From a checkpoint of a small transformer trained on Wikipedia.
Size: width 64, 2 heads of 32, MLP 192 GELU, vocabulary 8192, 1.08M parameters.
Architecture: LayerNorm before each block, learned positions, no biases in attention or MLP.
Training: a variant of SOAP for these matrices, 4093 steps.
Each number is 500 + 25 x the weight over its row's rms, rounded and kept within 0 to 999. Layers, rows and columns count from 0. Numbers have three digits each. The size before them is the row's rms in percent of the matrix's.

# layer 7 attention value, 64x64, rms 0.337, rows 18-63, columns 0-63
112:486520533551524490527497501512442440481514477478477531528458511493517451517509508518490479488486534461498523536471495519519515509469464506512479530511508496505499499446496479521522495471515537
093:505506517488521483504529456503518501535480501474490513552497460484544484513456458463531504497478511484526528494513456507516517443490483494489514512540492469522511449494534487523485453491488525
083:513523445541504434489508487486515504526511521531495480529473487491493488469449509517482497506513476534482492496534540487486472549475522529462480534513496482555503453502496485497473506502494509
067:500493540553491495504519496454501480526501508493500482508501536515543479464457448525497454483504539545488465483501481545490532508507492463517507481494475478479470536505530488472510537497503514
105:517471528514509521523509487469499496533490509445523508480496494512504499506482509512512453465522479574470538538505463502506493530480534458499466497508487532542509484525475492468514530515543506
093:509534479455523500500479488459499523500460483492518526506487499527537476483478477468505471560508547514495468477507498476502494553524491493512514447492501478464509465505504475489538525510471457
107:504527453469542535503502470509521495495477491453469473512530440486440483503512509511487463457512515491492443531445497500515497498509473504486531513501495458489489509504485496508479500527473509
113:459500457514506491519460490516490467542502516468473493523544473477501502514500508437492534502488514541487517485488492466532515543519480502480450522529526526486508515545486522511502496539522472
088:509524502563497512474523520484487534557527471525464479480495458516486477483506482529512482530532514523512493495501522528460459450512462490503496513487532483524456458509509527483480505487495481
093:519538484485516497473528514550483506463524505521489490464488490530523538457495497516510514553512487489526520500519490541496547470490446485509522516571517495506488530494491490522483533486533498
099:492474525496536468494515487559495538499484499489533421519504496529512490450531503515487480518534483469509497472508504525465473508488502472492494526462504476519488529496518452508473495489550504
087:502514495515479454503481513475480577511479515526492502452479552499501482525478488438506499488476485487493503493475478491529491494555477490502490493482508508523484483508466500505518574510519471
083:470551486533523498460527509566510465502475475476486545503523475494472512512508486527528501496496496491468494561529495482476462532467540531507503496486470494508521480520469517476516514510511529
096:499504496523531487520499476480518490483507502517512512534501475467544497544545488474502497477537540542500500492509483466535455488517461472457528502492481518546501505520507481454507487477529445
092:496492507496482511473518517491490473483453509487502463501534510545520541499513520552502481463485483510478535515473521527515538494525486515507519490484477489482506532594522486508489452494502527
098:538530520500520464512547466456527490500483479482512494529532481515460501522467534491534511515493467524486490524505519501489473535534483528540520516519485542486517501451523529506484492507548471
115:419488507526513493459501535469466530545515464526497461494516493472512479519474485496509526491506523496535492480521524495490519464483499531476563501497475502487486536518474472478499533507512494
119:497545435470516498498471504532521483485499494482447463515469469491476489538504506499535510472526509505526477469502516500548525525473515504484500510533467530448529498465526502525483477516505487
105:481567513457495501463459494528484494487501558493507483478518513505494519482483513504492499485463477495523498500518492489483542486532526554527498475521492465481515505519456476555508523510535467
110:498460482512525519477500503500514480471512458481537521503503500538459525496510517486543493472495506498497525516546495512526521527484505474507504520535498467546499493468445530561520488544462480
107:505515519494478533496536504502535472492488467507463480463488441479475493520496471480469466495518486541455509532525522471468480508547490517512496489514498523473512465506492437465485483502514470
124:515473478490504514496531490516542504508507484525502534508526465470457498506491480530475523523460485525530513480495530460533540548466508534526488561490522481553518498512491503510462497506466501
109:478503506498507537497486523493519431464539525534480478517493508495517520490523507523484529506542523454496516480497522461484461551470494500504459511500526492479456523461468508513490512491533535
106:566483505536523475491445474487469468493508526526497531477519490497543488513465549488486468468501487501523498507509521477556474516488490475472517470538537540506524517505509510470492516496496498
096:486514543519512512536525508493475501488506519483535493455466474498526489486508477514477499477517543517489506529498522495549483495510468520535492557529543469477497474493497466536500560484539513
112:545514483519483496489454546468486513504467461506519514492504472535502465474468523518480497504472514498483484460532464473505503545519487485436501495489493526506482458484480490488469529448500514
103:517473471488479483505491503448523502538503494542477480477484487544496506503500470535480480580496515489492494453544514488492494473537515518503464485497496493493485537472503505492534515529465454
110:485494488503495487471470472565480495474440507466498517486499467457478517506508494494460535483523491487498512516490554493504493444534456496481517474498512489470508529514503544518485504455504474
101:458503504528477510491499524508496522492522450470489478513537523503482526491473541494494495498501495539452534523515519517520484523461561527477494491468551472481473494503485478536530495521513546
101:480525521496501459441472495519508522471544505562481501461496544492507480482498504501467480516514462488505480459482539530465536509494516489513466529529466507480520486505511509525499472493477539
115:500513461481476515454485499477472499462475512538504512498548507529506522525482468489527491521537468522482502541516522481542541517459509491506517490480487493531488469515489522454507516492529438
092:574473471516502480473534499531490529520518542481513483501511477479491543488515484510518500473547495482458481500553524520463485491479539517493495510509526482481472480533516494546483507523518523
106:501506514543496520518469497482493476532521510469483445532484471474475500488543503546494466522493469502515531498493504504493544470484481495486528552518500483537520495460542491514469491484555520
109:557497495447517531502531452474507551528495494514515527468508496506478507500480514488470488457540503526470479468444488538544487480467482475471502479497509505495474501478481503517512508480500469
108:543526503539487534519526502523478519511504522535481474520514515502485512483584512447492522507504521470520486485468477469522489557503503528507496529488509502522521460535496516484518492521484538
108:513517492527493522520515482497552512493459507497491502495507483461482494502500475504533498529481540457507444480542488465477525525514473497544503500493571508553474498531501531511501490459495503
108:493434516498491493482594488482454461458523520533476478499506523515517520512494475477477507525475511504503475506504463496524508488492489508474530538485530544505469498510503521511470495474499503
103:500514537470506484528485481441497509528454504512492478454529498478546519499478514493509539494474498503459522500505491528540525508503510488471502562453519468481509532504476494487481459484528476
103:512528508510509500465495502530495465440502495518525470491507506457440512536501482551493479480491524506502541515497488537517480473471498485480468496504472468495487499461483460487528557464503507
109:491515527488522512483522445473464495527517496474509540514496496512522477548504482538473523502479499499498511551534526477482489574479498500496503521521462477509464458531506494474525495522499536
107:483497494531460540494488541508462448526496533487512545475511500548502537508448511479469500481502474446524514476521504501509500510545510527508508517526468517493483489480522483474508509481450509
103:489498520513457552564505462545536488478532485529489507501499461475524450503501506501487511496483478474451526520504470494513533517507457472489531503509474501542528494493482521495457496505505495
100:501512495505443486494444523515490506523510495523510461491506502466501512529541503515505473509463508501515476503474528503513457553506442480529463500494503521497441488557496496525486510478479473
110:502510472528531486532520457532514515489489453512508548487467476509544519560516507560489449482525485455527502491481498454477518519502515478494498509478511532504513499506491539505515488479511508
105:470541513504548468516507521486529503483534519482492460515513489546540492510543502475490491477451509490494489497524555481535515486482479501473540443494521466515466501492517466495518518476490486
108:480498465494521525501482498479536485512501531529524501508505477505502436522486499476517523465486518511491508550494485494479487479557498551502457538524537554513514525495518516514521476479457526
# layer 7 attention output (transposed), 64x64, rms 0.281, rows 18-63, columns 0-63
109:462492512487433478524542482519510486471481538537532507517529505502495520511495518523505546492455461538530520515497524481496483476469503486432473464500484475506520496523502519520471521511508498
094:517516498501489489497483482529496504501550517436502531487497555487522543522496476509511500453485492492487477462474548515491474558539507485508509468455526474500528516490494495501454531505511495
095:519523579523520563516526535499513532511495507499468511488528525473507491542536486489512519517515516522522519527503530508498492510483497501516515490482535541496514546476539546510503540516507513
086:501496516481549510496519483524499548482484503491513487504515494508464481533525527499510547528457490442462526497518485490499470484511497515457498512490514576535510480532532516492528464481520517
098:527515505507495482482466484542522526475503477525489525525517467479491491489485543494428524505487512468499514514520506470461514522516484489520521492452530481468470480464541468500500451491465481
099:501500474497500548497529500484520517567503497497513486465486460548511480506502537485487522427497473479512470518471503500471517524477488500555480461504481554511514476523507515486505503481512479
093:506471514471486505488508492507523510525478476504482514463446511515526495487518432470496528513501505551517555454521540483527506510491533516518453508549482495518484489488496511525467486471479486
116:529504499489509499471520507536504525479469488555523475505468529500481550521480515502535510481529531505515509544508501517504515511471503525529480480467517473485520478471504474488457535496420497
091:490502495482508481519517475441530491480452501486531494484509529451473509506524474502444510524461457489458451454540502536484485537482520485480516478517506520469495517505508496511500474518504520
090:446432523532531530472512505483482484474506523505524512520522531462473486524512475513533461512507462523476484465492471474497519479530535535512503512514469514502519455523520493496509483531508472
099:515535513516489492465518472480524504499542485507469523487494500470480503513530497529513528477479527503455520480510440508485492450544531554479518478543508499471519494477510531490473488511529543
089:476503482496523519453483481502496491487497486479515510481532453526502483501463552487490498516520498471484470514516523552473491505435513516520478467481469499482533528422498482501499466495496516
092:522518503489440463501501506473474499502493522466494504498503497465525500529537499454522479488528524515541555486530529482475553493508441497459503485491515487516488499490545479534511467495483503
099:502534506455482496493560470498503555513522508485526486510478503539484501512450473541485521530477510464509508533513493502476518502513518529542487462520523493471507499458483503517471527519501555
098:497487509484509505518485494504533507532519484543491527515486485488499474507485538455523505540522559476522459509510501491503499541489549521504469497521502514526490477436497515495533561498532466
093:486460467478523543503481548536516531495502533507496495504471502467564509471500494473500478507498511512499499518504479510536506478464506466444467485486509459522481483561496484496538517507479518
112:525523494496506489554485470520527452496489531482503517512515502516481534487517527507474496494532497482483492529495492498517486505502546464521445509521525488478533417465527512514467484484465481
109:504453540525471475496520512494502479505503484523548533525544494510498517461482501510468499542462487503497494514469491506479466482537482491465525486508543466546460487553498496482536504484525507
109:487447520535488512520526526465502503500500433484461496519519474499488463499501474506504515500557522503491480509492485503500456468473475437495486523506471539520486457501541479482496477487503517
106:540527502471496487498491523519534501529491542506492528485493501491528492522478442501496491511476506510496484486448481528449469511510516510488492501476519526492508523541555510452529504479560537
100:513488466475492480516457495471502505502530522487534505558513527513544518499503538512541510518503509493545462509491468527555540497462512485454493488478468464515498507508491544522507515503493535
117:480539494502510489495467506472464483483487511464519478474481510525524535491487501470522470486518509467474508514501487551485467457519459470458527474525486520472504506514513506500569494517552516
099:503507484510502454492472493511473532524491476483530509474484508519485483535502493489486495513490456519506505505515486535541531468520484511505553486537508527556527434526498469500532456487486462
105:431509500468509475510550531523535486491517469460513482494467502506456491482521474498505511521503520534496523499510483530472503498496519556536482525453460474472477516539478513490475488506490493
084:518481473468500508459458460493514506491487457485473482538548508509483512535495525496480479522509495461497499472504480530441526496475491489493518465476494530537518522520529530466469451500476503
110:447480522520517481483518482533494467483517514499499500517448501467487532511497470461505484532486474492524495518458510525524460471475494491572492512473510472481517533489481531504503470527475459
097:478580540514505501498513480541461525465533523489506530520477522465505504504491532478480527415503480507523512505474492483477511498503493512500516541505505474512493463510494494514472482472501531
106:479480478481504477511521487445541488518529492558513494489484493500489481463471491494524448498477492466481514491480456480480476549482508515499503484499479503508490447478488438482489458519493533
098:532485504482519492489526496478526484539485549501537517497477524520566460493541480507502515505500503461539472483468504497481537482513469503515480526559458523508512500492479520481499533483482463
108:492493445480483501525511481482474478525497475456507485502510481484520515512494494515472551510485519487494517513476465460520483478522459492478480438481518517525460499484489451487451527498494450
111:522499504519514438508509485528497498511542479459498510494474462466499454458516492515497506507481527465498510428489485520477465499555491498478486527487515496476514529483503497524519480535491550
093:424518539462492531516482480487495495482481460505491495516503525506528485483477515509470491540476479532534485471463504473520497530516439496479496486483465512527519520483477498473552489474488504
110:520507494488500503490511518528544512490488469538525535521515488565527494546468535446518519479529510485478469516536519536543482504530525507515490500506499520496471494541453520493533485516506494
107:481490524517475482512477554529500485455508527502511484532487511490500502494496500531513481536499519502536527526568525471467507539545485513499496534450517491532512525536532513480496488548511498
100:491490544491514494503461495504511486530517484480537537486528494507512514522424478559533495521501466527501526518526544512504513462481475493507498470535517522492488546480501484543484539497491492
098:515501504483509492483462512504465502491526504523517501525471500516509503512490516510496502504487446525451539493453510492534502453475503520437521515495453494424522510482471485483498490550512506
107:499534494478529488510467508534515521570468483485526514483514479496496480440487544521523499455503483485522542521479541479475498513477485501522478472512499489505550513468502501460516487518476473
101:517486454547516512486510531535509523473535517498511507541461472513449462482507521518472476494530522481522485495489529460446497484476509504523499454543470505480485488492521489491542508499474486
107:500479458508475515513485496474517503545517502488480535505513470522552455462507491442502501490501463482506483508492525480510504503508501501524541489496514482507491475558542546505478439507537482
100:493503467523499500523457536518518478480463503523479464481517485526518535480515536474483490525545498514504469473479448522515501434504531494544529513490533543497516516481507524522485533491487505
110:499524534480544459483479453509535545470526475492490487502489528482501479507520473521521509526494548537495488516488514508482477478488498514501479468489551459497517495503493527501425501528536505
106:537495468473543453436484543462492504503473476462494492493472532522465521510488512484488485517524498540507465490509502496524499530468517522498528497477543501479491533486494468507543462491505523
095:459492488485505506493537462507515485491506481494483550522501496524501515481478494469495522504499481503482535489502464488512526462516578525464548501545518495517505507466524485475468525545525538
105:511514546496495497476466531477495453495500527492493480548477500484461468454515518465516536530475505544478496510496510560536497509525488555523557487488501500500488528516499480480511516520501498
111:526470479534473499475474449523491497519461475531484519486475519459496503476469522526459497500534526498504495514494448502505496489493532511525457575505486515484489488508497540456494485515470488
100:535511527508472463497528508514505535479524506476496519481477516506484554509504508531468519526507499473512474452491475496505501531446503462510557469450518456503520503536505485477482514522538491
# layer 7 attention query, 64x64, rms 0.302, rows 32-63, columns 0-63
092:567499528466522480489443484506516488524506499500449465482548563502490503484486520511499505504487489546506484531473506519494515482511501475468495520535492519488490497550483503485480496456474530
105:492478543501503472463509477522494455512531502503503505517464526542471495540489531479498510516528530518540461543492527473508481509518483473526513504494484426484506464468504465489517503495538515
093:488480448519484503485547514483501482528498538516527471505547533480553495445476487503449514470506501493553507467495512481513525488538511460474467512486501508503521499493534478523523526493494503
084:473504515491512503473490499478520512510486510511500487511527497501527462481463549509498498458503474462489513498527474515526548526447498510548518489498433510438466510497486481510494513462485462
103:498462500527488494511522504531481485455565490504488520522522502487461529499461504493506504488517514510494562492563495498484480487503514505529468542516505503506496477554472490544508490521468456
099:490469501440518494533488495514506517497517506537514496482563464504474501496528447459528513487505501485499545498505484543515511510524503500476522502491497484481547484491494508480513469526571537
100:445481513483480470472461469531511546489477472468513480538466518552519513491519482479514522471519492506516513474501552538473496494499517490485525450514547488495508512530529476520510496509507478
096:471464501523515469509504501467530510499501486517516524535476519526439505500496546510495522495484495531440478495507501500474475476459463517474544513490463533493499537472486456514506506456528503
106:500497526537486495484473490546521536485497506503501445471496498482483479488506417525487541499524497495473510535513482545513511473515462512514508562524514523487541479495481527510493487478504478
112:541555470491507513502492466534506464466488465499517484510561488503483489506518523499480490491570435510467510496525496522500514499470487478508530506472518501487502494529458506483473523508470480
102:499486506511526487501519447507504483495524486490492529502538559524496446531506493514508485477501495533500479508483508513469521479514471559505455511482548519497474534464466479544469492510538501
088:496531488507476509445481522542510483516507515512477505469523508528477495512534509500524503477504485473529532464505452507483485546508543510519514536511538495528471464468556478491535510486488539
079:484489501518546565493529500465493521519499517470505478510520502506474500528511494510500479462547445493504528520503534504443526463519512528458507476501499503530502497512453460516482512459485509
090:504500507563528510513543451525487461473502517492454508543492541527511471516541527494461500521473500507474541522481485504507524484487489456478516490521504531533469517473517512473494497515524522
085:480531475526573504552535521501511505516491532482502516473500509518457490509504551479526528504525552518495523483493516486530490446500517492544493500518495474447500488526503494507535490504515482
081:462502541483526534518492484466457487484520485499508475498500500445469484474484511505485504544496471552528500513525513518481526527465520550487514493523439503499483536475477492516536511482474513
105:497512486500529513487506531491508480466517476505498521530505469510487505506488491474587536482461482546503478520501495512503532467502493485442519493521504478492481499489460447503458483522546479
093:516487481480476504477471471486474426524481511516502503475469450541458512508524467541497474546490534502516490530476504539497465519498495481505505508513493459527514500543482486527484467486510492
107:525471491497432548540492502472493513484492475512487538488533463496498501537538459519475480518512500517510458509466485502502523457488511473531500490533508474510501486491461467471472515461483476
109:534508501507522446516494534487512541523535490474519501462489532510511452502519447487506491496483500482513527503538516470523470519503523461535459499541524494510513483481488526560493518498461495
103:554484516525485511503517476552513518530494497508527495484521480493463502531484518506476504481487507563528493485549495544525494512517551536557478500479495515531502490514519508529470469490504535
098:445478505479466531508461495517483471495470443527529470509493499523537541485481476510507521509503505487499503530502547486489515476534492483519502513454537505543493458467501540518478491462511495
096:501454500507482482544504537540493547518516484533507463462496508468509491529540520525473511506495506484510522481495458493479505510524545521454526521500542483487507504507478515556502528533464516
103:479462493541491535519465467529471506510498465488514521477483476533503457538509521480512488453501533497509513484511455465528479534534467506491515510525488507510453531534487541511501536476501514
089:550463487524485508497493487488495527544461519494474517492512507488511524482539541471538500495485477504509465529509456481515524484498486512526483538511487524507508507487517503563572518523516465
097:472510513536532487518458466475512505527511508500527503551491433490449499500507520504500480547512504469550486491552483508493485496473472506457513489525550493509505515520518510509497509461479523
091:507501455522551536502471488502495538519501480481507466505515515479511561506426500504505490534469460489497512492482503470535498518515463480509534489515539507513485493520553487497489480477520464
093:480507487491506536476473537496516528503527529508514490522495494532462523507501510531462486510467507466522480547465492495547513498476515505450507550482535523470483524508462501500534476478444521
090:520476512511507489491477494475534491487452487538483464522483491510482524508475538528509476521481528521506537471536506460507538488533500448508505484491463495497455555472527511468546505504508479
102:498478546471524515516502527496493492512514474475480449522508476540531502452527487495484504532536462496503532467513448484537473493520487516529478513489473501457464472504558509517493489511487520
106:476526524518456521490510507501519514490512517480534517503493491490525542473493516466476528521492504460460540503501555485474539467521524496492530506483483470483487481500508510519481492467573551
096:495494488532499495505496518494531470491537471523530538491493498492500475504530502512516512521496497501536519493503504562492553485530449527516554445457515524512446474511519505482515487461504520
# layer 7 attention key, 64x64, rms 0.301, rows 32-63, columns 0-63
100:519437537492543473503505512485487525486511513498464469493519527523462483493508502502491518500529537562501516525487486541499537511483497548493488492525483497515486492540469472508535533470519545
103:492496535495510474515502513539487494516506511456487497498480522518462486551535512506534529520495513468529430489471493458531460475489504520508545523502500462504535516510474538499528458514500507
099:521488455505458535497541508529498448493501526519530496500550521535502513497482518494459481468498507486551481530471483491505532492511506466466483484484502505496521503474495487548532512484561485
102:484504510512506511518514476510524496519488512532551491542520522491534499472506481499469529460487509508514478539497484509494524540482473542535527499542446503443450522481501515518456526479494497
099:460508483516504487498469458495477513470505496555472475534523494498476505468531546523477488475483545462482498513537508483477519516489539495510495531510492495478460475547549525519486496508524467
100:440480514488533487505481467489466497506523546499508498432516497498506520502550433523490479507488496509493468496472463539490473485501489483526484521521499500478513470461495505466508531536520516
101:502481492518515527442542518453502529492468534490484480500470548511504518499493491501457510469500482492497465491502522535533485515513477466504481541514564493552511508520497506507487470542480493
096:470528504509501462516499521450506516502475523484489502522508553525470542513488484512496527554500511466440496527489483555464473504489529522497525505515481540505501504447503461504475492508501522
098:500501484556494528479473474481521552462520450500515465480510497547514478470510508486515522490493529535445463498528501543480507468499490488506543520486480505482489504485492512510561510502509478
115:487499460480476482441504509505529478495516496493493468489523468489502507498559546512541511486505524491453504513513522482453521496507463487492484522494485508542499448527499480506468537489448527
092:482502519490504527491496446495434478515521508458529482465519536524492460518503512479516565539493479490482532469494517511499523479513497497475456518481511517496511497482478489538453522506483465
096:519518495529505513493494501543485510473507480493531503472494489503488497479528492465471456483491509511539481484495434472484500552500503505447552461519505511453497486523552495506508489481458531
085:436493491511537539515509477501492542478526524506532500529521533510483476537490559506528522480496513493498542495500537508459494476532514498526496470516497500548500474521509493516485538449484488
096:515462501539479492501486500521499497491468513438502479537549465473474498486495493457488539529449474518505503439471528485476524487490497466453472474513498516508503518529498499475515521525492502
081:491521506522549509513526542499524476526503499516543477502500499518473499461548509455506514515500547451503541515489528485532529518493505483588495499513476500486526508525537500492498489489504493
091:458443495460481544497498499466484499515488477515512509525460462445462501550484549498514501497462523501479503475474513521473509537494491538514532491515480514522506523446502482497499488482503497
106:443506564499512507471485537453489472516517521517505529497515527505503512483523527530539524508508522480469521492504505489492493504532503487507438491483530512513445468481486453480466480521485499
094:524504502475500469482479525505490493503493490502521513486493498480491467505534483539532502547491536538547482509467487537496437494480529487492495519532507517509492557573461481516503489530487489
103:504483504477440486522503521513500524475507465520498539504528495496507475500545484507512507499522460513470503504428542494521498491507522479477505481558537485504528492498477451511510505484436505
100:531474436520524510516501498482503525514534473498501522460515488536499445486505483482480470475491507536496488499499530433475474530504502505531474480494506511483534504493483503529481446534541485
096:536516536516458476503498461555467518525511488517482485486496491475504466531550499507453522482468493544497463527522501551500463469505506502533511466481491473511483500512490478524482486478491538
101:524486511510485481541464539498478494472469482528541481500538504483485525505481484491548507488485487521548470528519533518533497466489504488495476537492541483538491483508475545512511478481441481
104:516476456533502541544495489508512446469577468531502471489495496516507501526506499502459475495543501513531527493534492530479459487498518527486516496503486469489461481492501524483485491542506488
099:499465525523522497466457450483489522533479488486506489491522447539488533496506484451500504499532499500538537498487513511479474534555510501482517551514467479513503492487478528521471473532476501
086:520474481506504501528492492505515488527517552535478571513514530480476518494508487464524538469508554476515517530513454534479483481480491511515536486486502472501501506469545472530515514498493462
099:491486494470513471497509510473502522485504458465522527505517489489470470500488495487536486534538461469536480523546505543471480530495529484500468489526525495468483540503482547532519498515499561
083:467493488518515532492455483522519513514481500515507493478507551504529545492480489491525513553494473509530474522499508481519509487505485498520491447528520456511456506495528460555514488450528527
092:452482484493501477522468517493544524497504469519532501542446495580491508505497530489509496480494507509506494526472513518519490526476484537481495489471517535441463510510518493490502530515478540
090:535500531535519492521510518554496484493460512522462487514475526494431512494482475520542471478472520473499513556491501516470493523516461496499498469533525501512491528462460494492519507521491524
093:500459473486549535463512517539489482512507476494464473535530476512509519481489515496532518491503488517480479514507425519519471482522464521533481497507487493465514496508565487519461482503523505
107:494508511516509426471492499517541509459517494513537481488485495461520493497476469507531513485499470495521468490485537517493495476510532496461482527509495515500521473463542536487478449448531493
089:469496507506493471484509514503469463495504465473546528495501469518520469495474493493515534552472461485506500482451486540485509538513463502491533505511544510493436441482489498507520488505503516
# layer 7 MLP up, 192x64, rms 0.378, rows 0-28, columns 0-63
118:479513512513480492560502508495530456467539513487524512535547536473485531472448536487504533517513495465503513480486541479517488511526537475485498488489479486492539458494504488477522481463503515
088:525462498455456470535480511508491485511488503516493500513490482515486490517454491479447485501489526518478538511488512499526469502557544532472446527479462536463525526484527507486510499516487511
121:526493539499523494477478520508506527510467464512527436472496491541433496495462524532495502532466462507497503505482522509479495512480446503547451493481507496476520504493471479494528516508508515
075:550493487491495446506481481514509475485546509459549530540521526513487468492493533493509524496471503497499480482451465514484518468459495483488478524496513532502519471488551509521477477487546507
089:492505476456532437492504488534518504455501471506559519517512487538469478519466487455498502511521505513498474555463498490487461504485500489505474479529491545527519524467489485516503491497473523
104:500512521493514503562504505519505511490463478523502496505515518473546489489490491553524472538506467540422460487464489488500477491499505486499532479485536514509512492503487465537480497462542508
093:551537527506478493508494519486499488518511519495488489493509525464547485468527500537489489506544469456499539493496472463516457510475474489513489508515538535482505501519501543500522536506454446
110:517533519459484535498507494513544444494471531485481532514476523506504473490505492524509465482535538502499471487461528510505471469486513470505504498559453504498547523475504499545481479501491473
093:497501477506475512477509511445509445517484480514487490532507501530495509493526504453494485516508537487503475450535516479556506500518515459448544464514494484507503498481444508496518519493481460
105:485463498484522502486524530500481476511483518477524503451531513494528502509430479498509461467486503526427503493532510494532473509533526478493490511530500459542477503524530514507512539525498508
112:510512488486528494510531516510546482488531517507519459518502483459493549498491502453511546488520541533554524463540453510508498520464479485466518474473517505534494517496473483493501472489525506
111:502515468503489525519551529521520491516487529479486523533482500486508519572483471492532484489503498487502490493528444496516495485528542484507517525465473493537461489462544537481525482507466495
122:515479509495486474492494569478468495511523498479559510466514536525506502544471512478476494501476510532522511473525490498538527532479526468450497486511490498546457482503456506519492528513486490
105:461476494519518525511534518504509484509478499490519502530563502484537554460469551533493528509468436510475506514464554501500531491516508507487525503494469510517502482506476506530502492470507512
098:491457454513471495523486545474490483537464498467511533465472546474501451457515520518533490529534478493480464484481513500468467511506508479492460532537497507508496504516492494526492492496515540
113:508511469502488506533487453535514507493487515474509484496526480508479487510475493542522531479510458497478518484461537520508508504476536489498553517536514537475537454531497522489490456453525464
120:519506492545500529509481462490491444491524492485499544506505541532473521521474514501516472509442495506469498504488494472539479493521503462495486475519444509522518478462508519498560472518479481
081:536541491444530496470479525528494524479495489513511517511500489499560505496482506500437528507505550521482535480526502520457509503455468550487490511532479491510493494476480489491515480480499536
110:526444488530475530553518552521482507506509439508503488533514524501476478503483539495529494493501509502452529471519480489494489533483495530546476500517478492499503512495500516457523500447496473
078:545461523494492478556504489532477500530507497502511515529525514522503525502472522540508516503469509513500474461492464523527526466486505501517525545469454515482522519478513522466454453478523511
118:488519468525518484513526530495452515487463502488535512494528526508536451465543527499493503517482526530481485509545491476504468492526486498486496520472508529463513454531451489462524487463513497
078:467459486512495514509527490502507548486513483501561485494499454519501540552484505515516499486490504470492505503497494535466475464543541499476493485489518458529449528526493501487527457479481485
085:474486465474498498482510510498495492484529451563484468535497479506481539527480484475504516499481475494513554510498489503488486538449513461504486484489436502534508499537472480551518492501505501
110:518458523546498491478544503494492499525471481495497477488525508492559512517492526506507491504526485492539483486443485506472494524451490449479492512521482550487528476464517522532504492510551509
107:520479500497529517539554489485464475487510466503522471540466547486484484521530515473487489472527499487517533492508549475559507546495487440503529490508485509512481502495486482522490496536523492
114:487515500483521518489580516543486482481494490475478493477503534493464480532481470519516491524529485510472463556497484506512476477464519525519525489515460505516478494498460479530486471511459531
106:485454481497540455497540512507472498458501527490499472489522508496431496514497479519474496516504477578528505496511489525505518510443490507502491497492520525468515507476460467525495508540505487
128:496488493475545497509559456540473524478498515490541459508489458524528467469509511449493511511495486508539518504532488536473484504519484483482558488493489483500517513495479487511474459477463491
091:523530521555484495502501494481469513502525521504436532536445490495485498526464500548511488501500501495513488505476542516519537485523483509527493452475482505502525504486539496495451509500551521
# layer 7 MLP down (transposed), 192x64, rms 0.3, rows 0-28, columns 0-63
120:501486503515478464515511485529462512468504479505493494535474519529476539473516452516503511503508499512498460508496535503539502482562493498528510509476565463499485496556484537519505477463534497
074:502522520515529462492501510449471495506439516489486468506496527484457504495469507508458553498515540541490504536481518530523499465504494508520490499507487496458504525476529500459474538457507478
144:504520500484502522488536553477480512533479468498514488552513481524469513560479490448502500538536504487516515482493506485504498485466498550472458520473494509490567520467509496503521496513489508
076:446512509513564514509526496446506497528500524500522505463485556484473531505512521506493526521524539499492522509457497523508530494484468544479499483530501519492507536509523502505436522503522495
083:479521524486545493507523507474504514506459512527525539510504512460508525534467504508468491495520544506477517499471470481481525551519466523512486470490526532521489497486515507450463536491442485
131:437498512442500515500511457506492501474481499505532489515495522520487475498503562487474550515529553507549495510508498497469499508467506544517466485469498458527508496470466512498483509496519491
089:490490488490496494496490519468521532529472482476546459423521520477508494493524493537509479511520519476470525490507469476505488498524508530480481504527502510450473489515535515477434530516528481
112:482488487498542513465522443517485496497446496501507512503507548524495448480501494473501542491497492477515466513519505532452507475514504519546478531514466469482490489441491530501477508462507508
106:485505540494525507498537444538496505422505496536494491516509527521505495509474489480537510429505528504487525528501472463476522455502514494477495457499478476506507495479507517495476511519533517
117:515511542516542490487435478478504531514503487485468484494515528499561520519486485509512513521473488476496528559492499516532511493495488514477530470515504535518537475541464472523506500523542479
112:463488521460502504483492470471475478494484490499514492499535492509481476461483496541533499465508559509528508489525514573473515511492471529479498500512459494474480479515509489458450483504534530
117:520500526504492473490492464519484492473455487465495509520550496501490529500508516544479491503476507510502519485478502520533547508517494520529493515482523544517482459544489538531449512464462449
113:475526527480465490504461471528509502514515480527454487474531523480510497520482491498502495487521513462501541555507472464503447474461475501435523505504509506502509471504484454547479506504498490
120:525485511506486428486491450558501513528502498479454471498514520523488480483466473521507479499508488482523517509541503557483498530512513493540471470489524474480449503489471512488471510492511480
102:512505475476528530471468466486501525525528478444505529548506483497520517554492551509491489469516452504520479508493458485515515501456503449501493514501548492524509526528483486487491520512524491
125:481527459501527506493476461472517500462508515534523535475502499542445504497474522545470500520478480497495463508486556515485504479524523477521536510516527515474502441506493504465462505482499501
152:544488503475459489487478495461509507497476440521456490472471509503473515481505457516500451455526512502527478537526523524513489527501540539482485500501505515481530537500460491523474475516518501
066:500476533519485516509540477497494489547463515547502540508484441532478529495511521486533491489474487486525510505484519499559509528522453484509499495491505516531491507461528482525536508532543523
118:482489476518499520477547529520497471518514485479541509538502514470482465551532503482496530483495462553508491510536501462511497460516488501519474507474482489542483544519477461497541494506538495
080:484497513533529499533535525433500501540528489487483508523517541487494517472498535510479506497505485513515504512506479526478525495500480530484490473484470521506451531493511486469411513500527465
122:485498512475538496452469466518496499460482498504485508509526471481496507492493497554456497543489482486513464511468534501474479509497509515516530513509483481532555504480494527561460496489533455
084:479539545516531495506511451437485545515461491489484485487501510489509535479493480515484501497531508442479505498466486515481492454513467507533466510478502493488494489495538505461456514494498457
087:508502486490488519489456470526482507490464485539491499491488500504498511525525512525483532485497475483522551489497472540501511516479499515474444508521488479496469492493518520542424535504494430
107:524509476528491505528486452514493487522486518478494492522536508513477540492519502521517511511439498494542482526497530504522562495535542511465513492505526499472490506470483507510493574456492516
107:469485526507490449452495499495520538552485542536532471464472475484505484495494520528483517497513502532499495558548491478511484487491503497494483536493516498468478498507507472506547487542528531
097:471503510495481456514517510501489520493518515469492496528514522496517471475497497531489503467508525525536507469523504517506511550511531510571523553512481455519478484473549568491482505501502499
118:507511487518542515465452517515535512547476456490527485505482507527552494512522536497499542480517483437482508493501541501506502527517509490455474515545487506490494515497504548537496477487488491
126:539556450527471509512476496464508481486454471503523481494502470496482489471507501503527527502475500500487458473477572483523514480511525502510496460507483498540459479492502500519491467514496548
104:558504508540490496533473505540522440482542472485520484497528500483509478510484455474514498505512449513480491458513527482504483496478505469498512517538454538514512522521461504519518464485515504